{
  "n_head": 3,
  "n_kv_head": 1,
  "norm": "rmsnorm",
  "norm_place": "pre",
  "tie_embeddings": false,
  "init": "uniform",
  "init_std_up": 0.0235,
  "init_std_down": 0.00415,
  "beta2": 0.95,
  "grad_clip": 1.0,
  "warmup_steps": 293,
  "decay_shape": "linear"
}
Each number is 128 + 24 x the weight over its row's rms, rounded and kept within 0 to 255. Layers, rows and columns count from 0. Numbers have three digits each. The size before them is the row's rms in percent of the matrix's.

# layer 4 MLP up, 768x384, rms 0.038, rows 3-39, columns 128-255
099:139137158109150146128145106141132162119128150121133096133167134160101102125168130146114110120106105110113095166087126125128143104131139147166142079129116154126161115114123127146135161117097126129090103113114124104148141144153136172158092151111153131100091178156145113133180110146120096141122081127116179092112132142137121145095120125121152145111107156154183151107155078126126095121135
114:159117115095083137199126170149101143146132125134097129140103140115108156191132127128089135119147159120133113113132131121106138090142078158156112104097103108125117111136135147146147124114157099151147155150130075129158153121134140160127101114148153142129099142116150158120119152155135110130151182118096134129104140097151115095104147121108135066109157105100172148124161141107159127085118
084:125086109139153122127141120141143112116126108078117128083118154127106164134123099112127148140127124130124129095115084113141148092133112108130129127168151179137155105095083140139102122079181090186110166091140129137158128094127101138089107165137136115098131134110133149164130118081153103176118121161168098101170129116156092092148101120157149088100161103101142156145138135100134150124117
103:111133099155118183087137119126114166117116135145167151148143160145110159115115115144142101117169148129106095146147097119111167143108146147132117182155116122094153104072110120102115131132109113103178155096105118099108140115125135160104144136147133139156132103114080083152144078101156134136135100120148147125145095113172113135067110157124156146146074121118113154125173124120096113122128
100:122132127141122145104136116105157152160129126105115105107126189129113106108146132171125122130099122134135144151111103122115128133097090132128120140109092101120119098102105121141097110089125124113138071117147120123118113142139119128113103151113119123130125137106128126156131141139137162151136132082154189120191126108118149110100127143086120120133169076132077163125110148098141167153113
087:131100110087082141151113160126143164148113074129140196125134126086097113137159173100167135138155102103111133098118149137133099106144143123152110168095110159136148147081093155144180127125146158112161143155110148149106110158140101172126099132157127080161123128094142097131138133121115110105111124170121155101150125138148121144161149072145091096127131145100126141117170096110120165113127
095:129166133174140160088094110146160132106094077144130109075183152160138137133083098191141150109122136142121132128127114136158150153099139150048149117116132137144093124126128110120121147157130082109120131147149126117105137093134122122134131161135095151113152107138140148058141132115159136117087113133124128079141129107097115146127084126150107147119129132086121106133099189114161146138130
102:076180070128140152118145129114138086147159090139160124075146101143186101152116090082106144140124152083131123157117081117126114151124121097148124133124153127123139147131126121153100107140162124133113151085094146114128148139128117091108118158130128142128130161111131137131094120134122136110136135129072152171138112122141142103142143085128143102096108103127165145085112136152107126143155
095:110130079113123102123098112170113103137090129131129164135137146105124147138137140108115143125156103151137086118149138109134122124123116097132133086103160171077148164140169148143128146166130137093132112130111080100181141165122146143068124145121125093140133125128099110127077127144144107109113128110140148141097132133131125132127120116144102103109153080182167136163131097120118127114142
094:150099132126112118137125123124163121158143136113137131124081088165074126086089123094069083112132130100118149106086150090071102173093114097136145112106096104134153119136121144098115125131124085130133088111116152152129134153108109140138081137121195118114112148138095135136121142102160093125151151106133129159129125121150151118167147104165096110119111127135106180148137120176124129114162
084:153103140056183143162129154135102104137160116131159149171105101133116094143093132112148121093134190169158115128113097123131132145165105128158114129156147133137143118146122124110191141118141123131133143167129105113126115126119128165151159151153114118107122087159120126127146154151136089129181124123169116115169113124103109147157139125157131136168159148113066158119142139131113179120168
096:097147116108139161125142137109130116109113103150138155151132081101157124149130111186083127140140115174101154118157135126136113111168154156160092118150095137185110144121120162192108127137138146111140189111119123111115146119077142161089139166095127077110138126112120132108108170117115162120065128120109144178113146144176115111102155108159154066146092174157159119133103116138140159118147
109:124138103087092139167132161137118133130141121148115143153125103171099140163150112144068112112127152148133116138078116109113134113106138142135097068152178130061087144109111077110122102097118068117173123114155149119152133097140079140152120104132146143149116140113136101133087107155179103145106130144089116177129141118178083116158163140107185144124110105128104164131112129117129093101133
094:142136108143134126139152121091075151131138143178134091075110111154181148105120148105113152101137124099140143138074103146151072128083122158161176155131126116104155178120134127141138123110108100061152117125103165137140104148149141136103104140148107159116152177131130127088142151150110080110167126152111091131132141149113152139141117112107148131113155102103086138159138124136131131123127
100:120112152136144120063149107106140138097119145105134077111126124129154165110127144126126090161136100152159173149129116072121122139123139124179153141129157083146149156107136131126149130108064138110145113076133119139136135125121118119135136106154136134129126108152125153174150151142107117130151127149157116129119142152126134134131127166134148139165132114154114171132125121116119114154088
084:127169124107119121145097119103124124097126150099147117104091155147143110117130157098128144153129130131163130118187114142093116144111124102101140115133139098136150128146124159146161174135078130092172117087075090137146129165102097125126147135156118159132160101120156126114114137144102114132088133090124113102114111139083159155169085120117119085097155149119141099143150143165131148162130
080:096112137159162101135168137167166109156124102141103126072114106124120153116156117133138111134130133132115143072133111133134128124102162154082124128122122106115112091104130143126123153118140102174116087117158157161112128098122134109123102157101138061115119161117134114118136148079135134122132109126180127103118116118121094124116156058127112115145091081117110148175144100124190151117124
104:088061157156127104123074109129144153122107106142076122151082140087173159146108133082148113143116145103126141085122116163114156126171135163105111132140120101155125137127131169181151109152097112161109094113108120157108104107114113167138154150143118126161072104161105113175115148093117155106151136124151088127138105201169131141180103151128105153141151150122133121185151078170133134118114
087:134079152150130128121159115108160119099133128134143116135120101150149185099137126137102134128123109151112145167090134084116087119106134148125125123140117108126128125124158140075097154111129139184105123081161128150178124108135116129136145171155108144078174155095102200126129180112104143130133129106173145142137141091095156120121189139104148156111130125164116102147121114146124089121096
113:120106112149136110131157147107113146122096136119118152127161132107115089124136112124126091133135145118105126140133167149123181139139176133114132156084143146164118110155089126141137086108075125121112128129137131113118137115131145159131140072135125099161128145111125160127114085132131147095107156137128198141092097100148134123141140096155111108131125087133143164131069086164135118166099
110:104139146107123122123102111112130113146175128094101138135079161156152072146142123120142076139127135068136088145127121096162125090143106144132132134121157106144152122110168189116106107132138173169193092145072129133122133133119144155162127123117114159091148140131168123135138108095129124111143095139122111131120102120098092077168115134134117143125113120117136105115129145189121149127069
114:107093144115080094145141158143122147111112104114147119133132167126134165125131156117154131118143106129128138167185158149151130084129162132102117137138127152159099119149120136153104122128171120103151132095147124132134127155135141116114115174158107135122126113128080157141107146104150137122078166112187116135138147147130086126080069098131148154139116097128158121123114133131150118180075
106:160127165112074116110148148159156130117169105141125122137103144115138143126090118105098117164121120142145095152104127129162123095131118121121105111106124115099131098129144111129150155174110148129114151132121117121120126161140122165148166148175154151100139105108092155111122094133083124096126146078134083141157151106140085116142141140142104182117150086120100137103160124106123150117092
084:168105095113132145118099141122112150143132160133111147102104096117154112122110154105129094108143086126115159120089093104119091122151130130147142125121072142140152184105162157128149118095146167114147090140150111151111121133091160117190127177138158162121134133142112142121149144121086150149130165122122054101148116121121111160165114155158135142147141126116108122113189109129127142084132
106:128145143140129119124128142132141102172158142158120107166160176117100120113111121120130174132094163117055115152155130156153131088105151152125133135096143158126121102133126123121109157117130109111095137135181080130099135125138119135142131120202135124165121112094086149098069094144180151091131155088121113138163149186180126120112120113124128117124135120107142092102107121145116139125109
102:128106161148163134152137137115151127133155145115090128148115103115138105164111164123112190134120134101127128150124116106164131111111117172123133163082070125087127125106135132100088160097139127140160119137144165111154125124069100122120129074138132144159097123124114128107100116130105083124122167112130102147119163134126146139122110129130131112132164132124153144097156125104122146152135
097:085125142152086155168156133149154180142126083105131104128169154146129094139154121167138162078123120128120160113135159109129119108119123154145145117119117149106147088115128137133087140129167140083122127135159126129092114113140114197077103127149139139114101157102157127113086116138164079111074074166154103126138102152174134147111126157104168073142178140092134130111108129087095117121123
095:089105115135139127100170137135145115145151120115140160122093130167132116111143124141135143124113133123116083137107102110081128093133134127100111131107118160120159103116121140111167109132197130141083157108088100083153137109163129110095128129153122101117116154106141202120174126131165149145133155135131130133129110118115122157132153082134092115139138140130134119136083091134193135136169
095:135176149148123125150143116101109157111089114133119178142133142135092173149150144066132138123170121114114108090153138131167166129105129154126137151124121138137133159175119108135127124164119107191166140166136142138182128134127148113117131097153143133145116096128137107128110140126124126137142118163112110122119152148161134127145084150118104101144147089149185163108143127085119093130105
105:100141087103119128139160099123082148140137151141137091173152097116095142145111134124138122113167145122134102122154118104151155101111146135090138129140093158143113117162177166146121133143116145074118097150130129122119134112124105151117113132145109152143148087117145130119123127093143152087122181162142109120098121130144128134144128105156109098139150102119117123099144108096111125100062
108:140156154088121105146114135143112138132150099149179121144127170111118112118097126107147118134113119134143096127110127178147121093129113148122111149122129130177152115129145095170128123132126106137118128109119130163112100096165119148136190154162102116127136124121120073093099110079124123104143179121125115067172144145134139132114144089148103106108122169117104145136110156121147136093133
107:142123094128105143071155119124095072118119121115126133129116131103152121129086097111156111136137141091149128117103126095116134099129079068132093168168118105136112120138163162158126129115084126123131088124071131098095128169142136152119165099117141120117159124120147076140127113120108176144126182104134122160129089126174158096134162156110126124117147150116099186179137142202135130113097
111:102096171098140092118128091122145104181158144149141106181122123093149129171126136093102138173117125135112114119150161142145146124124132138083110117124176134138121139127124114104119085131112156184114111145132152186124134083140124073120173124125109140125114103191091138127141137094126102100111118155130155161127119166140104125159122113165085119141129144133136085126127135114134138143117
102:153140138163109115134125138096157140155165168107147143092123123157144098136141119098137149159141150134152145127120149167092140122127150140178139158163180100152114075123127131118117152133127116137096119105124143115115142100137102117144100149077130134169103119147133127146122143096124136112142113138122148117140133120131128122148093114148068162126116118096117087100103146103153149126154
094:096108143164136131153133095155129159143134100114104097121108126084120134180129136140130133101102143148134132090102116142128141126144112088129118108158144111178116117203137086152123110117142090145087077120164122099120104123161113132106105136164118114160130103137126128106120164101141139145127123107116114116171101183128103098088106116059088118119109151125132094147132132067116159120115
088:149101131123139149130082090113147103127087088141147123136133142093194143121132160147153096146118122137111121106178122166123094110117142148132112149125114113141116155088195134150188149111118140139110118137139131167193097109142116104110171093098107130118145104106097111173123156166170123146109130153134143128122109131147100149142146164131128176145122124128122140120132147073086172123114
101:102142127160074150175116144148106134122096098104131090164101137122102109098136135120122114113062128115136126118114139116148140117187177112137144126148093117137123106095086196104106152122144107097135112109124139110158128142138123136120094097130093167146134105150114127133116113154109110140151093136142153144134106096107151107129134159159162125129196116131118128120141116134170125117119
# layer 4 MLP down (transposed), 768x384, rms 0.0341, rows 3-38, columns 128-255
096:149125123090141109123124088121083129127143133129116153124118148068077139150100132141112100112146100106111097125145169108125145136147078119148091134108114188156106139148119111100141137133147130115156157128143085171117081059137073126130183131087109152141136092178141162112144139157099130126153122158126135111100148172121157120131124122107160141137114085139128108149130094086135134102119
110:145134126107118118124100127160091109119115105145106096154143105134122139176161117146118117138137157143175131094108142142111140101157148144121130103147070124158117097129067189147124085154140150071180151115171084146143162093142159127097165142150132126129128149138086156144144145126165111117124096124155121121128161099127115142125144133115124102113137149124128159111154112126104097147126
085:173120150120102121113174117121151158115145093150137128186113145143113098178134150108127167122146147142122079111114113074104142121151127129112096134130092117121094105127107111140182119161144121151128106129139105128131121071117133165162162140114102134093124191157150141108115127160100117181102149154116120152106131127137141083114145131149107119144093098135164138137159145139154127150123
106:136107154162126111174121149131127118131117149145128132130110160069138144147135107125095144149115141083151157126150126137094089117155156129139141105135162115098117140146144161137159115127142126140132118181115094150147197126127130108096133122125115124112154105161166156094143100172106083111132108163155088133124155132131095131165077105150122145125135139140142137133129142132169152148108
101:145126120110078146106136148124144094098113070115133142155161097157140150155113108127104143089145078136131126145166141143143154152120132155124134104137141159128109140110141141125167139123143146156123155103137094138113168092131137108140111126122164102137123165166089092123089146156155103160140100152107130138165129108131162107093185113143123139123134120108148102155121090164140091115150
085:146124124116125128124124078141112156152123111125156115089135167151172119124149115098089123121146137119185128141103148129139117100132104130135118090140124129115112099101164142136083099151124106129150167142151133134167113121132153154164098168135103128130128138113108159133097107100093149096112128101100111094153127110150111110091136136142137113156101092166163124103119100113147126137093
097:126102106127132160133126144151103095160134110114147111160133166127109161141157162103135117118150125148141151104130131124094155081163114092136091128129134150153151094164052121096119165144124140131150147140134134173103130130169112139119108097139109131158093135106149123132069115131132119108142110109123118139140072120113156142111138181140147099125143140105137149127146133138139114158109
101:151128154122123150097156109106115144133115183132126123128114109151119145183152104120104110135154099139127079091123161085140106125137124150162116138142142133123133156141166150152179058176100132120149135183129131125154103093111097167140145125119164094140125106159127140145143095120142107139155137086169114119168116123169108102142130110138124112144150144082094146110113144091154154102084
096:110127148139138095147117151113117138101135132120116150099119100125106134135145099125119124112119127144138121127162150121117139094109154118148150142191094124141120137126116124139130124125110102133155114132121117129066122134120149172174121149142144072119136128165170149121131150116153126096104099093127105143178113136063171086114143144080123128151092113100132105104130160119151134093150
096:136113125125151114128120141144122124123150147130115143132079133104185150155113156133144170130098124127124133118134126147154152137137111138151128144121065111120095108153146139154140099161110156135131087083167133100131104143104139167141167132119112180128150131144108161120103141154147074124114165134141131107110133171129120165084133163129119121149141150137111122136177135085144107135146
083:122112161121093182116167090115116144139100103113097134117143152124133144144158134128131131163141158094095155137108134100137125095084113101094152118174109131169100110117120140145085141095118139130113122111142097131151095139129131111113083130113082152115150163152166120159131125120124106169093133103133163078102137071105132110107116156088172110145136126181159116161110112124111131119142
096:156138145150133138139136153104157093124102151129122080096150148151166116142129160102114145118114168101142111107103122144157116143108108146153119125114120059066113139126147132088159143127123116132104105154115107127153121124139098142161162105110147137126119137119130144093119094135130145136129150137134188132120105145095185129167143094145117158082112106088074162147119129108140091099164
112:146121119137121105169106144153141165107076153157119098127145121116128116144108100134142166179110147116113136103116138148103108129140084104165100111121104117114114124111129137130138128128103139163140104137165178120133151146151116129197126151123123103115144151118156173117171090110159124099149100104108123150076139142148084142078126120105135149090096147104138133137111097171108160082143
096:111104125118132147169096063127141115186126119133092125125153158130095101138119167107112137151112096095133131144149106145113157105142117136121188094098143139153162132079101124111133147111191154137100123142101149175099139126077131105105166198109095115153124155148099122108095153128115122110140123127133097131167140135158116163095096146142111166131125139121154126141123125157149133107158
094:138130128113080143131101117161120091142165168151104115083117140096123137131167116130160119096115144150130111162168129115125121167118183136121159170104115126156088079125140147121113098128120095123128140153132125121129153128099101169127139108119140091106148120105119079132131108130117118118121134073158163102155143170127127117140137117127132106130086120150146123113077118114167095137148
083:110152127131112130139168130152120134109143131127138171120120114108115133167105112108107139095130153180115137108112113145128118113097121130168081149142178164134128141142153088170152089119143100114132138134088118115113135110130073090180117125142132097157147143100140135129126080107083173109134124120123158127125148145109096186158122140110124188098103126120135104146163175106135123143127
078:163100127105119140105145067138152130100142102106127128141108137134130133106170106102130133145157140151173054106138088089167136109133141156134144111142141099119137139115102142115114109145141123127143142146116164105135142103127129114122158111132132164203088098127178148099111104076140192150140131122147154122125110090122138126116149133115153106159151098106170060103118144149144143152152
097:138081104145188173133119113144137109122088107117125122110172150139111107150107183123146110130135166154094103177131135098146155156114100137126115128095141105134162124161087115127135133147104120126115151158143112180133126145113188101125146147174143111098172142152098142076148083133121143164151144095100110099152113135141137105109156117137098115115135138147132160129142159101110115135133
081:143155126120153130101132107148148121087151156134111101116160101161136094144112135168124126095172101156120097149121129157115134149136172101162122136097157097120167135136128142119136127100104101140098116123143156125141146141183158091172124134135122111111130157126114158156128157118147125102209119122121156123124143121117071151143113157182120139138143134121136129142149142072139094123115
105:137170115133181145146100138130118104134100114162095122127139112116157140172122126127144141118163089150159125140120111156146100134101099122131119144133139125137110128178147128149128079146166099118129133132113149111141108108132110113137162167153141119134156047121080140079140141104139098114117069139092118145079123143129138093120098125132105134140079110145099113140156154153148114133082
109:151148128090112125109120117158072120092137124104115138126144128083164109170122155152129112157107122172118096118134099111086151184134096121108123142107134118136097110097138127157112139155150143139152093124169129157126108118115155127131193145136119148158134145124150079104116129128155140095122155140124113121142127149109079124124135146163134159144097198075123138187138128152135092081151
115:141138127131099131109139156131145171144163095100153099123094136131096144101114078159141091146130107110113123110088117095167104145154114125174091134134135134123150098138082135084126142073145096126103141097108093152131131142138172151134164147165163139157134141133148124121140140165109111143135085121107101133122137083140155110175129131153102137111141109154078138162159098147127123127130
106:127140096152168124149119140099102148115143143114124124129132119150185121144126141096109106071197135120062134162185154097137099118141140152133146146094116161178135115091118141134124111129137050159154109078164105147149133123129122113124152111124142137147087142118127123088148117165111100158097126121114138124097117128128143102111128144114099142148134127118151124115098116117131142124095
083:119063139137108116141162134091130152090127077145117126150145098173114168184165131097135104120143160096100125121129164115093104103099123138089135137106153133117135089139110100135137168139115128132071184123131142082120126130135111149113106124170125125090115089169104136121179138138156131109165155127141145103121098163134142160133138099137122103112127153090111130137080092130144119113090
104:113102148155086129111122142164168109111135156123146160161134104140145092151149165126129103114129183152124198123147118150111159114099103118135103113120110096124141131136140126138133104167141132149113102104115104131146144135124139140129161145104145128079116112160118107160150120083121137125069107174134085119139093157144129171100143145141144120128139102124178134125138151094120143119144
104:152109125179081118116090093133088127140152126138169176140134145131115140100123086170112159154165129122167120167087139123149124102129145084170146098096129136136133151143141147134133122106133147144106117131105123163114137114112146140131137094121144129132189169125123120092155120140124167146124105101111089111110129169090135143131117081145074155104119130120137116134139147115105130137080
097:114170103153116118096148107131121144127150180123124126094128126092154148152175159129089123139132142116112151125115076061094079102113115095143104093138158157139104092160147128113123148124149103130107121138126112073141105110109163081131145136142110148123119143123086150108082155105131135125096128146112142142120143046052106092160173106107129178167100126136164085106115160111155126146092
096:159134120103152170119136116091128124109121166099126139120098191111132097115127115168138130179131132155120146168085138112102143123109124091137112137108162115115112106120113096104160126127108098110103125194096125117130167129115139120141137160108121145117159116137150076131130191104103129146136120119121129111105147134134133106155105122164143132118097107139154129139130210108109097141177
099:132112116100157122118158124133146091117119154167129111090122139131119091111098129143139139166130150095141169134103086134101114151127124120147105078103149159138165130105102157112136123146128138123120116128123054131121113143089153136163099118091121122122144142144167174146103122138071179176074121128127105133128138104097115142120120137148117182140105106132108129107118159189089145110114
103:125149161145092108137105093100126149142165126084117155117099091110157143145180121147127148104111078107143145112111177146134113136178184121102174137116126142126132110130193160110152096108148095121181125140140113132162121151110113153144099113145094119125155096147109143136171149132136140110110098084113078137134118165066128163125126130109108119132130125082155121115126144110151160140109
107:108113121099111109154122143125156127124156150143130105120113125134122128153107147108109128171052094140110149090114121127136119094108117134125125142164170118116141109111123119132153129138139187124135139092119084129165157135110120107167124126159160109110132117142121159100135112154133121123070119121132117142110148126109144104147132181114132145125161083106138102086126109171172144152129
105:138094129109134116160119124135119111109108129116120165177134100121127111147111105140112176166141123104112133087118127126154124128151142123118116123151128137133095087118122091119140148115096104098105116109131158160170149103141120155102124139156112098152167153073134128118085163138110145144150151134106107111150176124151112144093098123116122147085131116114129126145146147110086105087111
112:129107100132122105110129163115167112120136160124144131111113085155142096092097159145095142131158109112121136126131131096151149140130140115135132148158080125121090105155147129138102140151168133143116118132091155138128069163130104097111166145138146140123123120172129155142122142152126110115119131103123119117149128103075120132138117130114074158117157158124108174157091131156109146084125
103:146115139138146129124163125110109114162108132106146134119158193109115101132073127109109125116139114134123126110147085141126110125113127116117105148136125100101143080122082087108131135088104119118110105121136157135171145143095155121100164126116124143103141129089126165126101127132110144167129122115087138116120127095082149112125113109153141162108176165145116136167111107139062137127111
096:160132107071123105150113123142085119141132180133130163138148143119129155127104110125130121187131133158128086124114142077135130127068082152138142114142116076077105077080121124084173115144129140154145123132117117122102101132106115149147126129149101118171116159130148085161130100125128154119122166151151133129147129122151120154114160092147156153086151187169153149129111129133161121145157
091:097161147144126146135141138151110160116160144108122155145096118179129151103126100141095139122089132113149147153116126091090164118071119110100174100144138157103147104128130131137100089134161159135159085125142155142092161132139150142130068122130152115129128116147163183100140127174134151125124122142142094131103142114128150096103120124109119092139138108131096081148141163149145132133158
# layer 4 MLP gate, 768x384, rms 0.0372, rows 4-39, columns 128-255
105:147145097091111140126124078108154124165164123151115117166090146098136126112154159134143143125103132110173135146150147180132155144150158106110135184118175153149149153135146153150137102124143124121116161103105123189095103125109103138130162103115075126130166142136163125110147170114119168106144150144136118142132093129114090123144125091176117134144111144135147094141117141148175172127098
085:165166106164133138115173111198155114173172137105138132118143135143163135116160169127133152115132105150108112110145135148171130135155126129150143133147169125173145136156179149145148123140118121153127131101176090138160125107113105130177129136143135146143132149110136128124157145118138119130139092158120158113140082106170078150134128080096151139135132084139158117095174105096153133131107
107:164112144108092114147121149116125134138142141164137084090107115105114115165147111111140134136121126111115144069159111190166120145136089137131156142112168123143131122172102170143153119094106110129094087191158096157130151124157122106161135074124103101141118128136135128143131134127145170113105145115129060110090072111097124135186122095150128114141178122109130153121144146112151161149113
101:170153138105129114092160105140178116136105173105108093124130074133156112137122128126106138142107172148107154161103116162143117126146136167124138125162117111134139155118147108130146115144093090098149118090133111153122142102122080140165103138088182115135133138133100115109132128108101115151139147104122078145175113116061156106115166109140095154128126155117143161114129159141106100155120
084:111147137122127167106155105104129152119119174154116162114156098139144184140132167163157136119126124107115090132101113115160122135155102105119138140170117107131156124143130140124137133153163144098095186115074112105162104171129093135116105122148137166100150090126103112135109115058139109169110116146089114113109109139155128102126166168144132112097164156152175122153114106143146106118128
093:142116100128145148142094136138116092152139111080146164109132141143072141121100120151113138055111146132159152165128150143151159092133112137118129123082181144147118115162092084116126168147120142131147172181097139165117155141128130138143137102157116095149118164134128155098114075085175082129177145135121137132143160127048163147095152132151137124134119125120181169098099117099171129093135
105:148175126154105148090142103120111151116138142093161104105163102092120098106169148127136152111169144161110115151115121094165160127153102117106170131123105152098142110083121138145117105118113180095132105094077117145138144141141162148134118126104173121122144170136133116158140133119144143143128161128105130111131111132137145121155139138135127123126182125134175150113149104148189125135086
095:094110112162162124109149111107162157125128145128173125112098113137109135137148089155126108095133159092114172152138144110108078144154155094127160147115170127137125134135128128145083086101162128108136104137153126149159096128156156101125091086094142178163130116122140106136070166128142137136114122101120122134130164088154153159129122119148095137135138144134124143151137142114143123130126
098:112118147129129106131110076130148144128135115155142085131143143131138122128123085149169137141120122128117165148138133128128145159073159131108103125115153121093131133152124144100087116135103093143139088155114139158159131138144151098105110101109093126140155135104138080086156082129145127111153118140097116144110149099148146096126138139090110152131148102125160115106102133125109127123110
086:178112088091117152141110129100116110104169131125141077116099109087134069093134123150107147127117128142109125159105076174164088132136124150156099151153145122093153142142130094100159158122124098116158128141169093106135143137149094123143180161167114169124119136112127084109149151142105151123167163124105120110128106152147139159101101112119144187092152154071136134066103111093058122111153
101:129181084105096115138104142145090122125095124106121148161118100109159109150121140138083134095155156170156141137106144088094162102162133135113114119189105095116082186114124113183144192156130104122145117077123145095094109178088124168100129148135123125075114089095125132117098179168111089118115090128122171118127118142132150108134132086123126139154118103123114129123168141139099141130082
113:145130094104138102085147111121107103151082168107097122105103115148133092152120152150110103130097126145133099118092114082172145101134065134090126102148119140091148115151118087110109156092132151129136127140114081115112143170147123080100117103137149131113133177123118074101135139110122110121134152158105163107141094086127147136120126093138105181159114112157177129125117124161139125117120
093:115118123144093152170115135145123151131124147126110096104110091092153136066132143139149124137107111156123147132058097133142110139100144167151116181146098090101119124148128120114167135157159141087118131123104133127126143160093086095086139076144156145103113124123158123116159160082105134173159181156150062136132085158124161152151129120151132139140134143126113135176137120124135097082117
095:105129136149105098128153134164156150116115105122117125168165092130135157141141134136089141122145140135130125164087145122140109156133123168164102115131134117122156142131098100153104128118135183094134124125135105125122124131102138138130152135158113120123136177148112131116184104137114103131107124130144104166095095142150130150139159127228127168171115129166073128141158095154113130130107
086:135125142146133140125192105132130148103143123115133133109131096090150153123206111154128127078123098152094139125098129143154104113121140143173107172147134131121142166126160123147111122147175127141108104136160163137167110127139118109112115173172137095111125172063081138125104135115123145122174117166188148137126146139127091096099161099125137147120150118120154131139090142096122156063127
080:086159127176104132122179147129098094147120113161111158120191074135108205152106104134115127122104131146084117133128119089124146114114134158152089107157102127138115111125096102120111131073123129126127134104075117139081131105168159146086109139129145098101127155122128125131101129079173108095086149150148129108147148149171117088130157075125123112117115129138151149117090137171131099130056
102:129173115116178153133177124105110097149168119114164098128139113168112118146119161163124116129170101145138104160154134142158088142101157129135136120110141170072110143152156079155131118087135095087136119164106125174124162145134152124137154071124099124095162140089086131039132132127152129129096123146134133104116162096095114134139113116115160141056142092129119133136124155132100108145164
084:148171106091137123088140170091142077115134153107126135103119153177111106093102132119142114160108126152122103137142104141108104137101106116100109140150122158139164129107129133121153142120109129133145121079105122092107109143114141139173130110126137089100109131115161110142105114076077107153143115149076101130166124131116148104148097118138106143132134151116137133130104132140099091144097
109:177137117160093160097120118105154126090131090130093122098117123108177155156158129169122153080111102111140153130122093142129100191109091095138137159077142127116141147136136115152134149116136109111135126151138104151124120129156129125119165182102104108128170138136117073131115143137152107141101142127133090114129117166144119163138125148149111164126151129118105077135133156118131170151132
109:144143127115123106111148123067161163128101142108145140154158112092151149132143124129149167114118108178163143130114136129076141161077129119142101181147122155132149151114137123121129099113123144115120141116129180154134088106135106080115169132132140101131141169116167157115125138114101129159143130100091091128157116137122132181119162121137106128122140170094144116163131122130137117090153
118:103121131150107098129130116082117134098074160079172150108144127115142135130155128129119129144097127188131152122120118151110101141115115073101142133127126099124160120085135121091122144105132143143108102122143117136184125135143146086090104122112120099147140170102145119118117124093136151148144172117158128122145113080129071150151151099117083121151155110138140126169137131143118175126134
109:097165156109121156114091063101155120116133119135141120110161131125127145136090150144120139158129110089111159114096101113182117131099141129142071120137146160085159158155132129131126113122154148115131096149098120124134118155153116124106149150150156135117139133106138125086097118131170123127107128146148101154131125126117136093123172128105135156124146146150114158137113160168097183127134
087:073102144148112099116184144123119140143137097155138122140158153142127153156136120154177155129154154165086156125106151137124140101093105127097139124134160152084156091137106135112131163133125094149082135140135122131150159103163169103107084138180113135143114183129095124156140116118171123111089131115101136132119147143124153142165114102175101106117128149167110164149104101111138122136083
106:134101145104116127176150142083105135117121113115119142153124145116126118141141108154083140093112111131137160121179127142134080157156115125158092112154090140169115169151124133121129160107134173160132106147085157165134095158116150122141143160092137154131156138111093145143138125150125120151121133115129111102104155097115105160151110166159127150121140138130097175089137180128142102165134
102:197143161114116157132087148159105126068170101144167135142145107108106150134119129168175135099177114164143096171123158172169107168147132132135110122158138114140122115145119118118105154127133130126115148152126100171146136148118172141108118125121135193156136106126152118113139121161114166135133142129143101111127133134115162122157123135108081129140119176118132146114147161150114122128107
095:133088152169126135153098155086126123115128096129136097083112096142067147106124143120178127146135084139114126149132106144174106141106155079144136155105084114119160140106132134103148090128133120121126129121187152137131117135169109112124087123135166091155143108108165123126117140162117176112139128149192121100125090146144142135123107152117111143132153076141115130180123119150138158162158
096:116137116085085089096158133142109151101119148118146097129125126116124145139159087096093126100096156149171128098085129129127093129124177141137132172101177126134124111114102134114112160124139100114177139122119127130093129133117131113137104096102086121168130133117102096062140109121141086121118123145118158131115172124149139113166169159136144128138114106152127110085099109119133156081141
103:106131119097132124136142145168122090113168108089150123154171126131133091102130116115105117147139123179124103126175159121127141103139126156158090113119137108134143121149143133171138143129139082144111140139110109108138156162129101150107168152140159123142096118153124116162127088115143105142104135107139139128109064139096121092124154134134149124100160091104121126130120143105097115122120
105:188121121118144110114150129124120140115177136108132084133166138172156120099078105133118121116124124147121144156135133068122103155089106108115121141163126120104153166128121093104149141129154142108136076124162130158141107184132113089150117155098152147081135138124192118088130171171151106149128126113148155106123128108126088125114114112110125144112114175131128120140145151113097098116118
108:166109144146167096159112081107112114114123126138130164131147157129122102144106135131131101136119136168110116108180126137151140128156144104108080127089146130131100142127147110124134122108125146091125142164138110134137124120135142101115122091128089090154125141145114143093138152103147109153145193124125071116097109125136144134083113116148111145095170137139146105091143157119153154140096
107:164114143143127105087157111130197175128146145103151139121132116120126142119122120110138135101144089128142147122106110104129125137129136123100129117169104121088118122064156112162096103103118128160096127094126108124185116152128120132171099128132139157115143163140169151106142144095092118191148141128114129102112124150097116150111097140164143103120125093139185144142128120124110146124128
104:132155136097137133113124166117150132117142106142154111116100102126125123149150143132154140077115122138155117131131080181109071095126085101153146149188145122146130099112122118120129103134163077105150164120044157160108119106095105138137122118155146173116101126162148113113138150133152157117123098113085133144138138110079123154145165084159142191171119192083145136089176152164150117115137
104:148164093109116112130127173155113149124122109114067149115129159184128144111147134138134112110138123184129139119153152090161147142157089153119123167147094096130068159116161128139113144122149135109153132101113145124119141110102130126115130151140172115145134160118122126093145108142134113181101172144172118110104080117137110158110105117113139131121113148120145118143129114127131119140121
097:137149099134130100129162145150098149137110160125127194160161126110136115152093133136111088153120123140106146174139155122149141100065150143123109131112145092138105127097067112118094098132129151157130098070093122127139129132122153110166139121156119084156099137136172138137119102077128102112123103171145128131151098103159097118169097130118077110165101116120116127122094144124151131134086
092:155124125119127126140121077099143123157160112136140130141153088143070163119092148121175098150166117143112133152124116088154146115106155102102100142099084147151145125131176120145137113154084086125116097178184092135159127136102121135127134103108126152118158136131160088166112155117115141083103153113114089152075139124153133141170104151116122112161184142178133137134144119132123120153086
104:115103113122137139097155103146141148150161147154127158105133125173182168162136143082125151137174108128129122092132134122142134121112099112075141107136152120129143134139151121123128069131182195158091134147101153120118146149149108116089120119114131143112157130050111124135133127098151100147123145154111114114098125090133122122174100109132075121095174148124178129143122145133152129108080